config.toml
vocab_size = 31295
norm_place = "pre"
positions = "alibi"
qk_norm = false
bias = "all"
parallel_block = false
init_std_o = 0.0336
init_std_down = 0.0
learning_rate = 0.000526
beta2 = 0.98
max_steps = 10907
Each number is 128 + 24 x the weight over its row's rms, rounded and kept within 0 to 255. Layers, rows and columns count from 0. The size above them is the row's rms in percent of the matrix's.

# layer 2 MLP up, 2304x576, rms 0.0347, rows 129-228, columns 128-159
size [ 86  98  97 103 101  91 102 102  95  99  97 103  97 100  91  98 100  95  97  96 105 103  93  91  96 103 102 107 101 101  98 106  99 108 107 142 107 103  97  94 104 105  97 101 103 100  96 101  98 103  90  97 105  88 100  98  97  99  97 102 102 101 101 103 102  94  97  97  92 104 100  95 103 104  93 106  82  99  95  95  89 102 101 102  99 104  97 100 103  98 116 226  98 108  98  99  97  90 102 106]
[[142 160 140 148 143 150  92 143  86 135  94  99 138 141 171 111 125 137 145 157 149 141 145 129 125 134 142 111 124  79 109 143]
 [107 138 154 114 124 132 162 116 123 129 132 113  86 170 113 165 129 118 103 154 104 185 123  75 147 124 143 108 107 134 172 109]
 [158 129 117 137 127  88 156 174 135 153  92 129 109 151  97 117 121 147 110 132 122 116 120 116 163 171 109  90 138 127 149  93]
 [128 125 169 126 134 128 106 139 102 121 100 149 132 113 125 165 137 180 145 132 137 115 107  71 130 150 134 153 114 118 116 142]
 [115 161 112 132 107  96 131 173 135 127 174 161 169 134 103 163  86 117 116 142 106 105 122 135 125 115 135  86  82 100 154  80]
 [182 141  85 133 149 154 132 142 132 115  92  89 162 170 160  99 143 127 123 104 152 177 147 145 148 129 118 108 147 134 116 160]
 [116 143 122 138 150 133 149 178 113 134 105 119 101 170  56 135 101 141  60 131 104 112 125 109 134 122 137  87  94 124 142 129]
 [177 153 113 146 132 143 164 107 163 145 139 139 121 136 118  89 135 147 108  97 145 140 175 135  84  91 104 117  86 150 202 140]
 [170 123 100 104 132 128 115 119 158 128 176 122 187 121 136 130 143 156 144 115 107 134 116 147 140 136 107 128 161 126 103 152]
 [115 155 154 168 161 148 121 171 106 163 122 145 131 113 149 134 159  98 121 159 110 150 152 148 156 106  88 153 161  83 112 116]
 [121 140 118  95 128  94 139 158  84 128 103 128 136 129 186 124 135 152 148 117 140 147 194 124 165 141  98 116 136  75 110 155]
 [145 120 153 132 112 158 120 159 112  95 139 101 177 145 124 132 150 106 127 117 114 104 134 156 122 157 141 155 111 117 170  89]
 [118 149 137  99 158 125 136 128  99  99 117  82 125 147 166 117 128 128 125 151 144 141 134 147 115 110 152 120 154 121 151  89]
 [120 141 160 116 122 127 140 125 138 123 129  85 129 156 118 113 104 103  97 165  98  88 154 172 122 107 113 158 102 140  77  96]
 [141 127 108 153 156 140 150 115 111 153  85 129 120 122  92 132 147 138 126 158 106 123 119 156 124 134 178 100 111 130 111 143]
 [117 131  96 149 134 106 136 116 165 108 123 121  94 153 115 149 165 135  51 153 101 187  90 114 138  94 124 110  99 108 109 131]
 [130 119 131 209 116  87 148 161 144 121 180 148 145 166 151 129  96 151 121 123 146 110 157 164 157 187  80  83 135 140 153 117]
 [161 140 119 160 130 152 104 133 111 129 111 119  98 163 141 159 116 148  61 134 172 165 137 115 124 128 148 125  69 130 146 113]
 [102 124  83 144 172 157 165 158 123 127 108  89 118  60 111 109  87 120 137 136  83  74 103 166 126 123 140 115  88 123 131  92]
 [162 134 152 141 139 128 114 134  81 144 102 137 116 120 153 112 158 166 149 144  98 119 158 114 128 111  67 127  90 119 173 143]
 [164 143 125 148 130 120 128 124 131 188 142 113 102 134 161 116 153 143 127 146 156 108 135  96  64 109  90 136 137 132 125 114]
 [163 141 100 119 164 125 139 127 118 156  98 105 142 103 108 107 132 114 121 135 157 124 126 143 151 172  84 135 107 137 145 120]
 [133 166 113 124 123 142 141  76 110 134 106 105 162 151 121 137  91 110  85 152 105 148 150 119  87  98 112  87 105 117 118 124]
 [205 184 144 170 170 143 110 190 153 127 128 106 113  71 125 151 148 144 122 137 114 142 137 141 133 153 133  98  92 113 111 164]
 [102 122 130 117 108  79 120 162 121 124 137 104  94 131 162 144 146 120 126 156 126 112 111 114 142 137 130 166 102 108 117 162]
 [150 144 165 125 132 135 142 150 148 123 116 154 101 110 131 121 153 117 152 115  94 126 124 161 137 160 128 115 100  98 123 122]
 [103 147 129 121 144 151 177 168 118 140 151 114  92 156  99 150 178 140 121 128  97 137 108 158 126 151 153 101 108 112 150  75]
 [103 145 116 137 141 127 149 137 106 120 153 103 169 126 128 151 146 100 143 133 146 132 133 108 150 104 134 126 127 124  94 134]
 [101 122 155 180  97 104 182 134  84 139 113 109 134 132 126 188  96 159 102 136 130 114 157  87 111 111 186 122 143  94  94 145]
 [ 90 119 112 117 133 145 113 131 100 159 111  72 132  97 128 115 152 136 107 146 133 127  90 126 100 132 128  77 132 131 161 144]
 [138 140 155 137 108  87 128 155 120 144 118 123 152 129 175 138  65 100  92 115 139 140 122 103 102 123 162 126 109 110  93 155]
 [ 95 108 124 132 115 108 140 132 117 160 122 126 113  97 109 139 151  97  90 151 147 140 141 149 170 130  93 137 119 145 142 124]
 [102 117 159 126 177 142 183 122  99 126 134  90 163 115 149 139 166 148 144 115 174 131 119 139 119 142 174  61  93 129 120 131]
 [106 161 148 136 173 172 155 123 127 134 117  93 153 117 154 131  94 155 112 126 105 137  93  88 154 136  88 113 119 122  96 109]
 [127 159 116 171 153 143 123 138 111 163 156 115 134  81 120 149 180  90 114 130 166 146 144 133 105 100 109  96 122 119 134 124]
 [148 173 111 171 120 136 155 125 103  84 166 134 112 151 148 136 157 137 132 153 151 103 134 133 121 137 139 122 140  42 117 108]
 [126 112 136 146 138 125 118 128 142 120 149  90 111 124 109 162 129 126 103 121 183 127 156 113 111 115 147 158 134 136 100 130]
 [130 140 172 143 171 165 127 126 148 146 112 156 127 134 141 144 143 182 118 153 122 140 113 120  95 116  93 124 135 116 153 121]
 [143 157 146 127 150 126 119 141 103 133 169 119 174  70  94 105 135 106 146 101  79 137 113 130 110 102 156 163  83  76 159 127]
 [142 163 117 134 107 170 116 123 109 112 168 127 114 125 122 122 108  90 138 127 157 146 123 138 133 135 115 104 138 118  98 113]
 [118 126 143 182 122 175 162  99 114 122 202 132  61 143 123 133 129 122 127  93 154 125 125 124 109 115 129 112 143  89 138 132]
 [136  94 131 119 126 139 153 162 138 139 164  70 132 159 157 116 142 132 148 179 127 149 120 137  94 174 120 134 133 120 147 107]
 [127 138  88 120 131 124 140 129 121  97 149 122 118 145 131 129 168 169 122 155  91 138 149  79 103 118 122 123 136 165 167 136]
 [171 132 113 152 153  91 145 155 130 132 157  82 129 135 108 162 128 121 133 128 142 131 148  87 181 115 137  99 111 113 110 120]
 [112 111 132 160 133  96 102 135  95 140 123  93 102 134 117 152 129 105 101 124 140 103 157 106 146 116 113  82 114 129 120 143]
 [128 169  88 188 152 142 160 129 167 111 178 147  92 133 142 118 109 164 121 115 145 136 210 119 116 108  92 162 131 126 102 148]
 [116 116 140 175 152 138 142 147  90 107 120 150 153 162  99  99 125  72 170 125 124 137  96 132 144 119 123 135  99  98 127  90]
 [124 124 127 127 120 123 119 153 146 113 144 157 115 137 178 135 136 108 128 181 157 140 112 163 117 105 140  98 122  98 139  88]
 [149 187 117 164 129 123 138 122 120 145 124 120 109 156 119  97 121  97  92 150 110 146 111 134 140 101 175 159 131 127 104 140]
 [171 123 169 127 110 127 178  96 103 148 124  91 119 166 126 128 133 149 108 149 148 158 148 152 136  77 127 109 126 115  95 156]
 [ 88 172 118 113 146 117 156 139 138 114 101  92 135 132 189 127 172  89 168 143  96 142 129 126 125 148 156  96  69 125 114 129]
 [141 105 118 119 170  99 157 132 160 103 148 136 138 119 177 149 136 137 129 115 127  95 114 114  99  99 107 133 117 120 114 161]
 [169 116 123 127 163 116 117 107 100  78 122 139 162 168 147 138 123 169  82 140  91 124 124  99  58 148 112 138  99  99 140 129]
 [156 154 142 132 121 104 139 150 130 151  91 133 123 137 151 116  88 130 116 104 125 133 159 169 127 146 144  98 120 126 132 140]
 [111 149 119 167 115 139 113 153 123 110  89 141 125 134 151 160 143 155 135 116  88 108 112 136  83 141  86 159  96  98  97  98]
 [141 134 166 121 142 158 148  96  98 180 102 134 102 110 166 155 135 113  94 142 102 138 172 122 147 119 168 119 138 113 139 110]
 [101 143 157 128 104 156 136 160 115 120 142 135 111  99 144 122 135 111 137 141  79 115  87 127 129 166 184 148  69 139 100 140]
 [173 131 120 119 143 149 100 131  84 119 106 107 136  75 117 142 126 104  93 153 128 130 107  96 164 130 114 113  90 121 145  95]
 [111 162 122 169 120 112  96 162 104 133 137  99 160 129 142 137 136 135  85 127  99 124 165 136  92 153 126  93  88  81 107 106]
 [131 123 103 146 130 125 150 113 155  93 169 112 154 116 109 133 134  68 134 128  97 110 113 139  83 143 131 100 140 136 129 131]
 [110 136 106 145 133 144 130 164 114 114  98 139 108 130 153 162 146 145 137 138 141 161 163 112 122 148 122 142 150 116 124 150]
 [138 139 140 121 139 138 143 193 123 141  98 111 100 122 133 173 129 154 134 114  77 113 121 124 129 147 155 129  97 115  95 151]
 [ 75 169 173 158 169 111 144 132 111 129 116 142 156 158 114 122 134 108 123 128  90 125 145  79 148 163  87 117 127 115 148 147]
 [133 127 124 139 199 161 132 127  96 106 141 129 138 150 124 165 139 116 145 110 155 117 157 155 193  81 155 115 102 110 105 114]
 [118 121  84 135 109 119 128 175 134 136  86 128 121 104 120 148 118 127  98 119 126 116 113  87 137 133 150 133 145  95 146 133]
 [145 183 131 125 125 147 125 122  99 142  95 129 108 122 148 139 157 107 133 153 153 109 125 114 170 131 120 134 113 106 123 151]
 [144 185 119 104 120 112 144 138 158 128 144 120 165 162 148 141 121 128 109 150 116 149 131 173 105 151 104 135 126 121 148 128]
 [133 125 119 118 163 139 117  96 121 124 111  51 161 142 132 109 150 154 142 162 101 121 120  96 103 111 133 138 107 144 182 133]
 [148 145  90 122 129 108 116 173 129 146 131 144 178 119 118 148 157 126  83 165 127 123 119 110 120 157 131 134  98 104 164 159]
 [113 137 146 131 113 149 155  99 131 112 141 129 112 129 155 136 150  92 120 157 154 148 113  94 115 134 106 163 138 137 123  96]
 [143 138 117 139 138 111 154 144 122 105 106 125 115 159 108 147 135 110 170 134  69 125 174 145 165 140 129 142 148 125 123 125]
 [136 138 154 171 123 161 152 174 146 173 134 139 128 118 149  96 135 155 102 101 133 113 123 153 106 127 164 128 121 124 156 115]
 [136 140 110 123 124 131 149 106 154 119 119 151 128  71 116 126 129 112 115 143 171 142 114  91 113 147 151  99 142  73  94 117]
 [131 138 150 141 123 115 137 163 100 130 114  99 130 117 164 111 130  88 119 149 119 148 177 106 159  91 107  90  66 133  95 152]
 [112 138  95 144 137 124 125 137 143 163 140 142 104 143 100 144 115 125 120 148  98  97 125 167  93 118 135 197 103 114 122 115]
 [106  93 121 151 171 136 122  98  93  89 151  91 152 122 144 129 146 126 120 150 142 135 127  97 116 130 160 159 114 131 137 133]
 [146 143 150  97 126 109 140 140  96 117 140 138 143 186 146 116 107 129 119 120 130 139 152 125 120 141 152 132 151 131 101  96]
 [110 123 151 113 131  75 137 112  73 114 136 137 146 146  74 148 113 134 100 163 160 144 123 117 118  89  98 156 124 135  98 101]
 [120 118  94 157 141 137 163 123 112 135 122 142 107 151 151 122 135 157 121 130  97 131 132 127 144 114 101 166 138 138 126 142]
 [142 123 121 144 143 140 149 160 140 112 158 124 137 146 114 102 171 113 138 118 101 138 165 126 125 123 134  87 127 124 139 143]
 [ 93 161 100 104 147 129 102 108 123 100 154 128  90 164  99 146 129 112 113 146 105 120 122 119 133 125 147 133 123 120 139 109]
 [120  91 124  88 154 162  90 128  79 171 111 128 110 118 101 130 136 151 110 164 129 119 159  67 160 117  96  91 114 103 109 136]
 [105 120 145 157 158 118 147 152 106 139 108 125 137 125 168 160 143  95 118 144  78 139 153 114 181  94 129 136 139 111 110 148]
 [152 114 131 137 122 132 101 121 121 164 131 136  74 152 183 116 174 150  93 101 131 195 104 117 106 119  92  96  91 105 146 141]
 [144 133 117 139 142 127 179 117  62 139 116  95 106 134 159 148 119 132 136 125  71 138 125 135 169 111 119 109  90 149 122 143]
 [130 135 159 148 144 119 135 139  78 103 128 165 141 124 181 133  89  78 152 156 123 129 171 141 150 145 151 107  92 122 124 129]
 [119 134 133 138 127 104 126 167 147 134 164 158 135 185 140 124 161  82 136 102 132 163 167 137 149 151 138  68 129  69 128 117]
 [104 156 100 152 158 133 131  92 159 126 145 103 110 158 136 148 130 125  96 105 134  96 134 126 169 108 136 166 129 115  99 148]
 [145 135 132 109 131 111 143 126 135 131 128 110 117 197 138 125 148 105 124 125 101 153 131 136 127 125  90 161 113 130 124 100]
 [119 167 146 121 135 120 110 137 151 142 146 125 156 110 144 152 134 132 135 156 118 120 143 148 103  92 117 131 132  82 109 120]
 [137 129 116 115 149 125 173 170 110 116 133 132 158 132 160 118 169 132 129 162 122 149 143 163 124 117 118 124 111 107 167  64]
 [156 170 117 151 158 108 168 167 106 101 142 135 119 121 154 116 177 114 136 143 158 121 144 152 141 138 112 104 134  48 149  89]
 [194 130 115 140 155  84 147 117 145  99 136 136 123 169  88 116 101 147 102 163 116 156 140 131 138 118 128 123 114 117  98 138]
 [141 134 110 150 150 138 142 131 105 123 148 123 125 140  86 132 160 121 141 140 144  80 128 112  89 142 135 116 155  72 162  93]
 [126 115 158 105 139 124 177 103 115 114 103 179 131 155 170 138 107 119 155 130 125 165 188 114 136 119 143  95 114 120 112 151]
 [160  99 109 166 138 140 163 143 153 140 129 136 109 127 123 135 127 105 150  77 124 114 126 129 126 110 108 101  96 121  83 152]
 [171 165 112 117 149  99 143 112 103 147 139 101 163 137  93 149 108 112 143 124 107 107 167 167 131 146  89 101 118 100 146 117]
 [107  97 128 144 134  87 142  88 104 103  95 112 150 111 130 180 132 101 152 105 143 110 128  50 111 122 100  86 155 157 114 116]
 [132 120 118 102  96 155 166 116  85 136 102 131 156 133 131 118 117 142 105 160 161 125 155 138 139 102 147 115 130 128 177  93]
 [ 98 150 126 115 155 133 144 137 136 128 155 139  93 139 131 157 128 124 121 100  86 120  81 120  60 122  87 110 138 115 116 154]]
# layer 2 MLP down (transposed), 2304x576, rms 0.0292, rows 129-228, columns 128-159
size [ 88  98  91 107 101  88  95 106  94 102 101 100 100 102  82  97  91 102  96  96 104 105  93  90  93 102 100 108 102 102  91 101  96 112 105 109 111 106 101  94 110 108  97 101 105  95  94  99  99 105  84  93 115  90 101 100  89  98  91 101  98 102  95  98  98  93  95 109  95 103  92  92 102 105  93 102  90  87  96  95  88 115 101 104  96 110  92 106  97  96 111 162 100 104 104 101  96  90 101 107]
[[130  83 132 130 132 117 118 142 119 119  91 137  95 149 122 122 117 163 147 136 103 154  96 151 139 157 136 118 155 162 110 157]
 [170 125 162 137 102 152 100 147  70 124 110 106 121 140 135 111  99  86 174 156  96 144 132 124 151 156 131 118 147 165 100 100]
 [202  97 119 105 122 148 143 121 147 148 162 152 142 135 130  80 138 156 156 127 140 107 145 106 120 138 125 113 101 168 134 106]
 [128  89  94 129 116 132 110 168 125  74 102 107 121 123 110 173 127 111 149 121 123 124 162 132 105 118 119 149  99 133 133 133]
 [121 153 154 118 146 120 138 140 175  89 131 116  78 142 132  88 114 151 115 133 119 186 120 181 141 124 162 154 156 146  94 130]
 [138  87 102 136 121 107 128 127 178 141 165  90 143  98 125 142 102 152 125  91 157 114 101 142 156 113 172 125  88 122 122  97]
 [127 153 127 130 163 129 110 107 117 156 156 103 125  92 160  99 148  74 118 130 114 111 130 142 146 121 150 115 125 154 119 142]
 [104 111  91 146 100 114 140 141 136 122 132  88 127 142  82 126 135 167  90 143 113 118 158 153  96 136 130 146 150 143 123 127]
 [127  96 107 139 159 134  83 105 152 124 132 137 131  88 117 131 108 100 130 135 109  85  97 115 146 131  96 127 159 118  98  88]
 [122 118 103 124 123 138 102 141 163 120 126 119 106 174 108 132 146 133 108 126 146 123 136 153 172 107 129 130 101 129 167 164]
 [126 148  90  95 104 133 147 154 132 119  76  81 153 137 112 152 112 134 102 116 162 100 143 131  98 106 109 121 103 139  81 159]
 [162 146 145 114  99 154 145 140 123 119  92 127  98  96 107 111 172 118  79  72  98 149 152 107 125 142 135 121 155  97 152 103]
 [156 109 114 129 122 123  85 143 139 155  93 115 102 150 146 117 184 158 100 136 144 157 119 134 165 102 175 135 162 161  82 148]
 [142 161 137 124 143 132 103  82 154 130 186 158  79 137 104  99 119 155  74 156 157  98 114 158 111 157 169 110  75 135 149 102]
 [140 117 147 155 107 148 140 132 119 124  93 120 179 184 141 121 167 113 138 166 103 101 147 120 168 149 141  91 137  85  72 120]
 [142 135 179 130 148 168 135 132 144  96 105 142 143  91 108 101 156  86 130 108 154 135 132 161 149  99  93 110 113 147 136 138]
 [104 130 118 113 151 132 128 137  93 101 115 127 112 112  87 155 112 161 142 114 123 110 111 130 117 118 128 118 157 136 143 148]
 [108 139  88 115 167  56 119 130 118  49 152 126 132 139 120 129 101 139 123 101 107 115  86 126 128 138 180 175 120 172 101 144]
 [162 147 119 106 144 148 141 129 136 169 131 109 111  84 151 113  75 124 116 120  91 132 127 107 153 104  88  79 121 197 127 109]
 [149  65  94 106 117 106 105 188  88 154 125  94 161 137 135 102  98 149 105 144 159 125 115  65 189 112 150 105 141 135 142 131]
 [196 125 114 136 165 114 147 111 205  92 141 131 132 121 130 104 175 180 127 156 140 116 158 110 152 116 151  73 144 153 112 106]
 [163 116 126 153 155 127  95 119 103 120 149  79 105  84 107  87 106 101 127 101 147 150 130 132 106 107 108  77  79 151 184 156]
 [163 146 126 126 120  92  92 100 138  99 118 151 125 115 135 145 200 129 114 123 151 132  70 169 139 139 156  91 165 138 122 113]
 [138 136 150 152 114 109 131 114 131 130 116 116  90 111 127  86  91 159 122 110 145 180 165 114 128 123 117 149  76 121  98 151]
 [195 141 152  88 135 118 107 132 153  94 147 155 148 111 127 137 135 166 128 147 163 106 108 107 149 130 106 126 144  75 104 162]
 [113 123 140 109 105  69 119 143 133 102 122 139 123  52 119 124  97 134 122 129 153 121  81 114 121 142 150 108 133 129 103  73]
 [137 139 125 148 129 108 150 126 136 147 134 123 122  81 155 132 153 112 100 106 112 167 183 114 107  86  84 137 105 170  83 125]
 [165 154 138 134 172 138 137 178 112  95 130 141 167 143 115  90 127 161  78 100 142 120 137 146 121 133  83  81 157 119 105 114]
 [114 138 170 135 136 129 146 183 146 138 141 151  91 129 122 137 135 147 169 133 116 105 152 170 124 101 123 133 149 112 148 117]
 [109 145 151 120 149 133 161 147 120  75 157 111 107 148 107 143 142 160 144 125 106 102 123 123 107 139  98 111 149 113 102 124]
 [130 151 131 193 120 156 101 139 134 161 124 114 102 116 101 152  88 125 150 124 122 156  91 138 143 124 120 144 132 158 100 124]
 [113 153  91  81 125  94 136 111  85 136 168 138 150 132 116 134 110 171 104 122 133 125 153 159  85 117 133 123 140 151 138 105]
 [ 80 138 129  95 146 151 131 138 141 143 109  66 112 126 120 105 163 140 171  85 123 129 107 117 146 179 161  85 105 125 134 138]
 [164 137  97 105 151 140 146 153 126 111 108 136 109 129 141 148 107 136 152 149  93 110 132 139 122 110  79 174 126 151 104 119]
 [128 112 149 119  51 101 115 116 146 140 154 114 149 131 146  66  96 160  78 133 100 117 149 133 154 111 104 118 134 157 150 154]
 [136 139 103 132 151 101 112 124 109 120 137 114 137 122 154 135 128 129 139 138 147 123 144 128 115 136  93 154 127 143 132 133]
 [160 126 111 162 121 111 114  99 146 118 105 151 156 133 180 117 152 146 105 151 136 169 177 168 155 146 149  89 108 105 154 137]
 [122 176 143 118  98 144 174 150 141 131 165 134 123 109 103 171 137 137 168 155 112 111 119 157  96 155 135 126 142  92 135  90]
 [123 159 114 123 150 144 122  96 129 148  95 133 124 131 100 138  92 101 147 111 118 106 145 133 108 145 142 118  71 130  93 102]
 [ 82 103 153 104 169 142  83 133 109 135 134  86 140 154  90 124 103 122 132 132  90  92 140 143 143 131 136 131 166 141 121 124]
 [138 148 116 168 117 133 156 111 115  85  97 164 103 136 111 160  95 113 146 126 137 125 138 166 122 149 149 130 134 177 145 129]
 [136 149 163 126 141 152 131 130 115 125 142  99 129 115 137 114 133 141 100 132 115 164 130 145 108 170 171 153 113 133 164 161]
 [132 109 177 162  76 144 203 133 144 159 184 128 121 148 116 134 154 159 146  81  93 121 190 164  72 171 107  98 129 147 122 126]
 [112 184 148 101 144 152 125 146 148 112 145 129 147 164 140 112 149 133 111 148  87 127 114 136 141 164 161 157 103 123 147 149]
 [145 174 129 158 124 130  94  85  98 115 148 121 152 136 188 138 105 150 135 172 126 161 117 112  70 138 147  98 104 133 133 133]
 [151 159 158 111 172 135 112 126  82 118  99 118 136  76 144  83 147 111  79  97 142 134 164  95 164  85 104 149  89 136  81 141]
 [137  98 132  89 156 123 153 100  95 103 162 116 143 104 145 137 141 124 167 150  80 140 113 136 140  97 150 148  98  98 126 114]
 [122 142 116 163 129 143 133 110 166 106 139 152 109 124 113 131 113 152 143 117 145 109 161  87 134  59 116 132 162 144 158 103]
 [132 112  86 156  69 146 124 176 143 103 154  91  71 104 111 178 141 122 118  90 116 142 146 114 115 142 148 120 153  95 120 161]
 [142  90 132 123 113  80 162 132 146 139 130 108  88 136 132 116 141 142 101 137  71  95 119 130 145 133 111 135 103 130 125  99]
 [126  98 101  82  96 129 122 138 121 105 122 119 154  84 123 120 113 145 135 101 153  91 122  90 141 149  98 124 115 169 103 166]
 [116 139  91 132 127 152 122 145 131 129 125 114 111 133 110 111 123 132 146 147 157 113 163 138  89 164 103 103 119 144 103 151]
 [145 158 114 116 115 142 109 138 147 138 109 139 117 133 130  82 181 141  77 172 118 171 141 163 132 111 167 134 106  83  99 118]
 [137 134 127 181  85 143 134 102 116  76 184 126 136 128 101 178 140 129 127  98 100  99 124 167 106 110 150 124 136 120 107 127]
 [104  89 122 167 131 149 150 164 144 100 112 119 137 164 133 116 133 132 117 109 159 139 174 136 158 129 138 116 112 138 149 137]
 [154 133 127 167 168  97 103 154 112 100 179  80 103 105 129 177 109 143 108 108 140 127 121 126 146 130 114 114 143 122 117 144]
 [115 124 124 145 126 142 105 127 128 126 143 127 131 136 152 139 146 143 138 109 103 125  96 121 127 149 150 139  95 131 104 119]
 [100  88 147 166 113  97 141 136 149  83 113 129 121  92 109 100 138 124 132 121 110 117 145 136 174 145 172 136 145 123 135 150]
 [141 157  83 151 120 106  92  90 120 113 117 100 148 138 168 103 163  74 116 128  90 130  86 142 115 116  96 128  94 162 128 129]
 [141 121  84 123 148 105 115 172 156 129 118 118 131 150 108 126 147 116  97 142 126 137 129  99 150 166 147 131 128 107  95 123]
 [119 129 159 147 150 148 102 159 153 146 146 162 102 144 103 107 166 193 138 145 159 100 144 120 105 126 116 113 151 119  79 108]
 [110 109 131 120 181 138 133 136 144 114 141 147  99 144 141 150 131  98 105 117 168 153 106 110  88 149 135 153 152 136  75 134]
 [ 94 115 129  73 127 164 124  94 195 123 126 148 112 143 125 135 140 113 145 155 104  92 147 104 113 107 125 102 141  79 151 104]
 [112 155 151 130 130 141 134 143 136  97 152 149  74 106 129  99 127 103  81 197 161 129 111 144  89 169 151 138 136 119 140 100]
 [163 104 115  96 159 111 126 136 114 138 124 101 107 144 169 121 156 132  85 119 143 140 148 128 176 107 130 137 152 118 133  95]
 [114 118 100 152 108 121  91 140 134 139 148 146 129 163 140 103 135 145 152 106 101  94 147 133 131 113 118 143 122 105 134 109]
 [118  97 163 127 107 135 155 139 149 133 144 131 114 136 112  90 164 128  90 184 144 137 175  91 134  84 137 107 147 141  89 137]
 [134 147 178 141  93 133 110 113 127 154 123 166 106 136 130 122 106 126  81 126 155 121 149 131 148 168 119 162 140 117 117 116]
 [139 146 122 105 129 143 153  97  86  75 133  98 131 175 147 144 123 147 164 150 130 140 134  86 126 105 112 137 131 163 144 116]
 [127 136 171 132 142 102 125 149 102 148 135 107 149 133 164 136  74 114 144 148  90  91 163 144 123 110 162  81 118 141 113  77]
 [114 125 100 114 105 114 169 127 136 136 130 125 129  96 122  87 144 161  91 166 138 119 134  89  86 153 136  80 119 140 145 124]
 [158 114  82  96 177 102 122 146 135 138 141  92 164  77 152 113 144  76 130 141 117 154 131  96 142 143  95 121 125 110 148 125]
 [127 113 137 110 123 142 170  97 138  92 162 112 136  71 102 117  59 107 116  98 108 104 145 101 145  96 118 154 132 131  80 128]
 [148 125  77 134 129 148 141 132 134 124  68  87 130 131  99 110 114 117 125 128 135 137 106  98 161 136 108 158 131  95  81 126]
 [150 148 155 107 112 140 157 114 174 145 122 163 127  86 139 120 129 139 153  91 129 111 152  99 122 116 142 120  84 146 157 142]
 [151 110 131  85 130 118 160 144 145 133 117 122 118 129 126 134 133 101  76 150 169 147 124 134 167 129 100 127  97 111 129 139]
 [152  69 121 116 116 118 166  88  79 147 161 129 115 122 129 138 158 110 113 158 129 122 146 109 144 143 115 125 126 156 139 113]
 [103 105 111 134 109 106  99 154 168 127 166 131  81 128 108 112 116 107 135 114 106 169 141 107 138 147  89  89 116 110 101 104]
 [111 123 160 110 121 114 132 148 126  79 116 133 103 111 118 136 151 100 101 124 108 129 129 185 134 113 123 139 138 109 137  65]
 [129 135  98 128 127 140  88 121 138 164 125 168  81 112 105 131 100 164 153 104 130 117  84 140 131 113 153 154 137 160 118  93]
 [161 139 127  84 115 133 126 134 138  96 123 102 110 170  96 108 179 108 125 154 144 126 113 132 153 123 158  95 128 109 152 131]
 [136 154 104 130 118 125 129 134 144 117 101 143 140 130 110 105 108 114 121 170 153 112 119  78 111 117 141 130 144 108 138 128]
 [118 169  91 104 127 113  92 144  86 108 132 135 126 154 157 163 102 129  89 122 138 136 127 130 111 137 133 101 167 105 124 116]
 [ 93 111 116 124 103 129 116 147 141 124 119 137 111 129 140 119 151 125 136 104 150 167 131 137 132 140 140 123 154 108 124 113]
 [108 116  87 119 127 152 129  98 126 148 156 134 103 106  78 179  91  92 119 124 123 153 129 139 144  79 135 130 169 158 109 132]
 [134  99  96 147 105 130 172 126 137 106 142 115  99 147 106 143 149 138 139 130 142 152 167 148 147 130 116 148 151 117 182 195]
 [131 148 145 151 137 169 122 152 133 137 150 143  85 155 148 127 123 134  85 101 102 150 107 113 103 163 122 110 135 142 137 150]
 [162  79 167 110  74 126 131 137 132 167 150 167 145 134 105  95 109 106 118 154  93  97 119 170 134 126 130 118 101 104 125 100]
 [123 106 112 101 154 147 140  91 123 157 114 139 153 112 122 115  89 123 111  73  69 114 129 152 136 103 106  90 152 138 105 126]
 [128 168  98 115 145 132 115  84 178 170 134 127 119 132 101 134 146 117 177 125 137 146 129 132 119 166  94 135 134 146 199 117]
 [121 158 110 130 158 144 132 132 131 150 140 129 119 133 119 181 121 139 133 118 137 134 141 102 117 123 103 111 161 112 120 146]
 [145 146 125 167 143 139 123 143 126 136 119  94 117 130 146 142 146 112 148 138 132 115 118 139 104 120 105 136 141 126 122 104]
 [125 127 103 135 164 183 113 136 138  96  72 108 134 120 155 125 122 121  78 128 131 102 139  88 139 156 112 138 155 116  94 133]
 [125 121 127 158 137 136 163 130 122 131 147 159 139 134 133 126 147 118 126 144 144 109 140 159 140 107 110 131 148 131 111 115]
 [128 115 117 145 158 146  99 147 116 153 131 108 141 130 133 114 135 101 131 142  90 176 140 130 134 171 119 108 118 100 141 116]
 [143 154 146 122 127 179 155 105 104 153 106 143 105 137 124 135 118 110 166 117 123 127 109 167 115  89 109 140  67 114 178 134]
 [154 122 138  99 128 120 101  90 129 123 144 146  76  97 112  96 131 108 110  88 124 120 121 126 103 123 106  97 141  70 132  90]
 [133 149  97 100  90 137 135  88 186 137 174 163 136 147 111  88 119 136 130 145 131 114 100 134 148  99 132 138 124 127 157 111]
 [144 141 126 126 137 102 134 125 137 108 149 158 157 139 149  96 151 127 143 152 131 108 108 128 122  78 168 107  96 111 128 154]
 [119 155 109 186 134 111 133 143 173 140 110 122  63 144 135 169 132 101 144 133 133 101 130 150 145 157 107  80 118 174 143  93]]